python train.py --hidden_size=96 --head_dim=32 --vocab_size=1339 --positions="learned" --init_std_qkv=0.0672 --optimizer="soap_variant" --learning_rate=0.0126 --beta2=0.98 --batch_tokens=65536 --doc_mask=true --z_loss=1e-05 --train_tokens=158300000 --max_steps=2416
Each number is 500 + 25 x the weight over its row's rms, rounded and kept within 0 to 999. Layers, rows and columns count from 0. Numbers have three digits each. The size before them is the row's rms in percent of the matrix's.

# layer 12 MLP down, 96x256, rms 0.318, rows 0-95, columns 192-255
090:548486476504538512523527499499495478478503507519494469424512541503463504460496496466473508496491523510486471535543495504516452506518530491497495511534506490520541497509514480507452500503520514
093:486497520490445510523445535527497491472498486490554497526481523471491494495505512496529534529508538461471482504513500471535490524520483491470512482525498515529487503453507547502528458506472495
105:480471488542501524490465511493501535518500494483490498510518486488563503505524532457495529514494473499504507514475503529517525566471480512501480475519498475526466511490513497476497503508515515
105:529542514494502523503475503491514491514511479555446488534508476510500478542544453482469492464497501488488507493468495474559511477476520473517507475493478515505494520495501541487508494511501551
094:470482506456512515457496531499532484497496546513522490521514480470528508500497510470515518498464506489497486525507494515474480549533564477505495461497506515495468514466523542516482489478467517
096:521509458530533507469481529499493500510488509517490521532473484528495481479512513509509476488516498486531502555499512518521471509488429465512507487473457513497424522445525469475483476484516460
097:524529508502504504541489452479490481490501521531484463496505482529512499519510499549503518496518513467517484470475525510498518521522471506478573482508537502458504566487474480499536490511523523
099:472444513527506459475543545458477478513505482500514502489510514441443520514489475522482517500489462553487529532526495528514495467440526493471487474499483467480520526496528539541479475464536491
100:524517541511445525538477487515515482467515526514531510524520506499456474524489500510538519472518505509485506506442491482504472457525477484474475501499557486487433484535504488480505506523481495
104:480551475496484473477526507503524506504486515454492507505493490503521518517498517502499504515454515512472457482479549490492497494559495478480459491488465520521479532517493461513457479475517446
093:507434493499531540478490560478475559496549486524560499530511517504546551516479528486511515527507467518526527528503472497487505519485495509471466480501474505502496536455469443512534496519481511
100:509470492495474514526489501508494489487549442465511499506510476515530485487461519507541484478512492500497527512557534489506451439416481516594505493502482511513500469510489481480485518493545540
104:527468527551541471538487493487498474495516530539521499536501530494532474449492481478516501510510481463516475418502490504504515471488557479521479489495518497540520475472501536487487514502520506
103:488537518492512464475479485489510501491508444479504503525490488544539507493492475529533545509508503499475488528554489505514479456472502476499503481496532548516511509475501514470473501496494531
096:488459499481470518477468485499508463482532513572486495468479483507436500499482516483508466521509513485510478511512473474503501534469491499507501544533566510487477519501498471534482500513496521
104:497504525522485471483498468446511454490501498510478512466468454491514511513470551508478480514539478420521534474452522480531519482465480500495551452490510456476484493497524462507460490512478518
100:480494531486516522493525530474505483503499531538539512522504492532520515493522492535472540509500503516489509503462504509503494494511493534506516499523519525484572482526464522477573476507467446
097:480502485493481484491560458483508508483510467462540472529526497505497450533525496528551504576470470489487479531506506498503505534474520516498467506521432513542447508509508530530426550458519536
096:480487477527508485530476483499488478490516501516510487516494486445524482507498490438521503507519511538480503494471495467488548446489489470462474479478478463484520496501513536520459513486487486
104:486486488505506485482535539474481524496501538494483506479485528532500477471505551439521468521486470514511469497536475501509534510522479554487484508458436493545474472481547421487504486493478479
106:514472471495510491447480474494489496481499514496526504485511492521512508470503554464514505520479497514506502491490477516507491483502514522485498490465529554530500501535498517510512510497492476
108:469561525499464463600511489481542524519487503505480505522469491518510481457507491518478516490517491555536445536463512513513518517503469488537483495508477527536490478561495508459425497514496447
094:492522484433471513504526526524515514506479522488464476468480501528462503494481459513534497479489447520504481506503537503496496508477490499475510511525537534520491492503533489501456497489551512
097:458538486461469461480476489524519517510496503454532517519476502543489472497519522482502559509511507531494519524523476533491484482513506523539513498448494527499517498495511507481525481502499483
109:504522557502475458483500483467476512490527484526522496512471488434507541509479523482490480489499475443512510462535497487508510438525511521503504522478508527494504432461488485507512525507515487
092:478565498487433507542525491487516493495495515540482512491532507476547497504516524515521504524553507466500521576502506511513499495514504496471462523478476481491554507495475508532483543508438449
092:497504504455536509494533548484515479497513509496523532513503508500518521509511513479503484518456460502469456504460484488494509472529502498530491477492484518512513474499500523472489517509483498
093:473501513519501494546524524484505416507500472543482488504480481542497458516493488541504504506505528481495443489524528577506509472503496498515523487512519492461540529521458522476458485511521490
095:472467477513494506508506486536525479532521483468527498522528503506474487492517513505487492482437483486493516460536533528514489504489451504505539500467488527545520495560492491521515469489459481
095:493549497497492484490501515516483508489480535485474481505501529515531517528483503550508469561466476443463494473490473502489506551543462467526509468513531492536468508498530487492512499502464534
104:524492510525513472472486514522499487480493521495546505490463485489498462564485523590507503545444462510499521508504466498538479488527546537461462525518521494526469483505497499529505491517509486
102:514474507490501508491522480509478534510514449589481495503500464501493515512514495532494486505493480487491485508495482509514502541520526485454498478512519546495511497514481483501527512509500494
101:552523542483513503477528463531505508489511516480509506476529521485482509509489474519492493506526470434496513513519505493470477484522518490488504496460493512484479478500540498511489480523549526
100:504511515527518495461474497493493476491502554513513482461466497547516519411479490498478520509443482526512496482500525533472499506473491445467490488490490465549509499485508497464522524487507488
086:507452529507502498532494513475490526523497480482550512550474513457504464513488566522501533482466494494485513513505485523479488539545515520482504499485521492491517508492489485489509504486485502
096:505479519518464470517461456496511495508508473490494502487490477490516544475505441472504535522510487475502472486534502523513527481482509492489457485491474473486511462522539506488507496524533497
105:507531494526496459483541453502505496514488535475536512521489461507475517527501527516512472483483475493504492470540510482501510464509455484488504492516514460499520493497508504548472492521512520
093:508457484517507487505530487453517494499482536438477531498505483478508534498491516480494554495508495523505508565516471525505490501530498502499494518526459502480457514484488464496488470500476484
096:530569527494459458458506525530545521520506545528496515547491484514503550497490492458501537460442493498533515468489510493500501543582500524503513498520441531513490522524486493540481497500524503
104:519513492504489501511482502467493540510508503461494504529517448469481455485513489500474556493447515508521470508470479489514504518469406498495483509486514500493521510487502508496513487535510450
103:513540495495509451491496512538505481466484485479494521485460493484505520531482512479511511517462480450490524480471489527524516458522523498503495535527499511493513486514518473498473513510526480
085:511502501509529496460528510499527527476512530513478492501500483470506491516530494526509528524515460492486507468446455446509506512479516498503518491489546516515510512490511474467526498495533487
103:523468470508555482514474486472528502498456514467445494467482480490508518541480521558500483463524519531487469485512496487483501501473443489500464485480509466482486497500497526515520488515490487
098:525504475515491555523492535491508491477515457488554485513505518499550523521526531489490521493529525510497483505524505513501511449465491502530475479504518469460532510528495500514471534502541523
099:493522504485496510528512486528536465477501478454486489493504533489532506487518498521518473513522514514506540538553520489519460499498486475471527513487535450493583495474538478457490480497545514
111:493487493504502520536569472523494477471481536553494492535513526495513511506491513545524478451492538495475523490481496502538475517528513489502470500516469559495509484511530547488519500531538491
102:497520499513490470469491488538496496515498532459499516534522492515483501476483487514506511516494519468514495470487515498515480500518547512503525556512500534540581488491557509544510502534476499
100:513512510548476452564519489496506509499485493484486522496520475525517494529496505520520497498456529505498463492486475486475499510486489506496507491451504526447425485512508513483513525489480482
100:464527488526520522541504511516497468500496501521481487472498539498503487531494493431497523490511476478468549517520559510458504538505479494440516518486500493474477470513524444499468528476490487
113:440433487460528520492483555485467488492492496470497495499517482460540472518521469442535520501530483528477525478498495527496502504503493463518527522546515504503503532485521510478554491491515476
100:539505492488502508484523467503473485502508495546544520495536470511518497469511466503508549495521509437505534473475507486503493501497480518526496490523518506505482514454518511562558509522503468
097:481504484476476509510453463489504502502464512487492505553474516503491503473508515507520529520477495530512515500518570470517476513491477505487462497501526501498516482467455526514457496483502536
095:468517535468536540513477508534509495494513520505496520521511500529459570548490480496469469491474506538535534472496493516534492477449493503470446472507488504500477507471478486507470512493477477
099:497513513545502529459556519545507503515536503499511523470476488514455498529509529496503468470524494472541468455487532488492495486528495511512494516493512517481536471520489527520506536509526509
098:492516509427482528488528524502475522473502463472486496499465492497491553466450545515504493503505510484487482515462544490494514482513555508522514499505472490466503484526501492504502491546489483
118:474529473481477479496508521549465532461464541452493480469507520497490494529449527498512463495514524538529513533528506474476498556520513501552500548508486502488520482522526517496468510512538477
106:500505496519512505520532551467527489511516475477526531515491497491522510497528521459479502533513511524488468506479507504518489519426517468536524486509577511468523498496459550545512520505474480
099:504497511492483506455544552507498536499491500541531501499493529499553484456533498491506502513494493496521521508465452546500483499505531516507539496526516491502527491510479518500488456494495485
106:490466508459488528457476479525494489498525471517560513530529521472478475493493481525476523545498497494498560455479494457454511544473512483516517508466530492491505470531513480501488517486486511
091:472533502495479476522480498517494499505525541485531482508503517473518434473481498503489456481453470496496518508499470497514525505469478462532561514507509494486501493538488518495521503466487512
111:530510510481469558473490511476523479484506478516494505528499506564518484533471528545505458482494521459496495562533531513529482456490508544497556507526516521455494470516491488435490491522471513
099:555516506522517516500472488586496537456480458540504497482511498519500521502446526501499489500473569511504492507472492517514487513543550501425513478507487473488489546466481523509537474474483517
099:527508508549506497549517531486498473496489524542521495480526520494512515504533534508540521529481519477474489483508489542452528482530481475528536509514522510493479533469470484480498494498469478
099:476475499499497510463525484473508510493481498509523502485521485514519540570539505530519498478493511557503545483506505499491508480508457486539553453475504477490473534489514475503539480519546535
101:499492515543475466503503497508499520506470513541491491494465523466465485470480539492511542504488523505492496459491490529488489491535540469516452532468524489531501497476489454434496492502541503
093:530497510511521563528485539496492522499506483490518509501539540493483503518499500462481476518504505515488521488529532537530466478483546532481528512487493470514492549489530421485566445502440500
107:544525510440527498511481536488519512522513515514483497545505491457460465474488476487442514560491495501523520491477541501476489539505513486476516508515506510457471509476534498486493523513489462
093:470567477532529564517500492525491525502496517499481488519536482495504486530498450529510477497515514525488541473485483502483505524415499517512479507488526471514465513482500548511491518474471452
095:538482484506524508497516470511466469483479490533478492487499485474487486523520489542477468498489510505488531541496455488504505481463472535515491486534509525482536519470504505488551498501501497
102:508541477485450495574518472458505482491489494474471503480522467482479472530491498472532480512552503503514416475540572479497519509477463483496512520454468516491524535474525526469534496520524497
109:523543501567550528502528502510525490528490510490459516499510504522509493460506483518461473481500458505496532522470464504534524462447473503535502462473475486532499487493445510529493512508498506
109:510452504480511487501473463475510493504512521501544514525537518469515545441522527517499477490525453492510526450508480498461510561488468495466503449467523448495474496473453473539539485495479533
099:498431482459495515489459466551506461529535493512498531506500498485492516501536463505475486500502496487508505466525477499510509466465459486453503518496509509506444483495478554501550467496516479
094:514546488555472522531507527498518476513499466500492501531535499478521470549561503433523461505526504506481517526471510501515531459506523476444515531472480494483527502516486507442502530480461503
102:508486515512498505477488491485530528493484507484525512533547492468532507465526442532546488500453505505495480443535509512466521474520523475510492480485516480502533503510531513483480499482501459
099:498556514485502508468445526488483521515508523486459478468494467473510497531464476499530477484510497526522483527545527504482501422500490508559536503461463505520518512533525512539490520506527562
106:514505518539506509500463478459530527523511498503468511466480466494498479468499429483538490500508472523553469484472510505500541496469506482515523548481466463486489459561507459504497491489525519
095:470493501517438497483458496488508498502481511529477530514472514463516471487483496482518517471474495469497451479500485497506518516504463506495478489510477468495555501463517506534503500523461475
090:496503520493466458482478526522488467515509491501513484492503490520537520476504498525449509455476473543514486517497492498514492535545543523480524496466504515500561455472481509479512520520515516
094:474528504517497509481525507472510515532541505492480525491532531528539431502483540489512504497461499532497494496500513469494506500453484508505485508507476502524487526501511446501476493497465510
100:457490520478500473513469485474501550488493519491501496528487500489475496528481480483486495508464507513481499500488445511456524509550466501507548465481458500485497515517455506494464489488528521
102:496480518470505571513499505522547520508510485596514521515508534485502482450498520489512489477537477469511471547490487528495521546537496521469506539487438496485518483487513474479497527534511488
098:484511486532502490498550485497516491493464467531527504494489509504462513530488499511502459480506503498487452556464478482519478504533518473507513503526493526547512520522546534485493479502522506
101:506465506492528515492504470509505478510532508461510525504453503502533509467545480510488504490464499540483506490487472498495502462470473486444523456466533479501460549524482508490491487495515521
099:488536512488415512514507524503525501487474548463501490449485533499521477495487464523511489515500483494499462558470489472490498511487542518505499506505495509449524462497487491523553485477509491
099:507466506425471495458460496484469460541519480478496496515499514455504471530483487507472517507490476496502504483488466441487519464451511478471499455477470548454484481462484526511499476521505559
092:529480515565495503476483453509502484500505482456503504474482491562484496468514519491499475505491475500519473502522504513494503543500524512446528505476506484514540470472508515487444487501558468
110:549504511449511501519511526475506502502477557506515486537499494525503501431518546506516534482479530507515554508509492505481462529495492514535523488499492518476499520475504455520558519503503517
111:486520500555525467465503473516493482502498550498422478505477480534534491569493501503519546500500519526490450517467508521496492533507569495507457487499468456485533454531524507469511492489481496
102:456504538498490479473509506480524468469500521477476495494498505517484510481478465510475514485513508478497526470540521477480498549514491531474493489512503500538501478492512559516485493518500511
105:473533485462481581518530544519507510490510500510463483513538495486475539517460518468515477503475523486482492516509529464505498465484524480525484518515524478478459487537537494500484482497532507
093:511526518470470510499485512477471477515479522502513481516527521500513461521504508547532509502510528519473492473483556487491520483549545546445527486486510479484540489531498514475496542492487517
105:508538483477503477538450488499500527512510450489495471501472507491537512464467502530492496517460494478505526466534536512454515505509471510499531541490489503515484513462507486512506462518483496
097:505448470496534442534540497482509515514498548507487499471535487475446517470482491482518494518533510490507489504482484480525499479490494541511467496490431459516501508470524488521556498481520512
089:471510515490539545499524492492521509520509465480468519487473493491537520496538483465500533515537492474490513456529492498458496501491502488498542529503537532496478507517552446506498502507510466
109:502528502509509525510471484501489536502506506483539518469506495487503504490487523493485512496458504517492507526537484514511451475464472553504523468517569494492510505512516462540512501509483541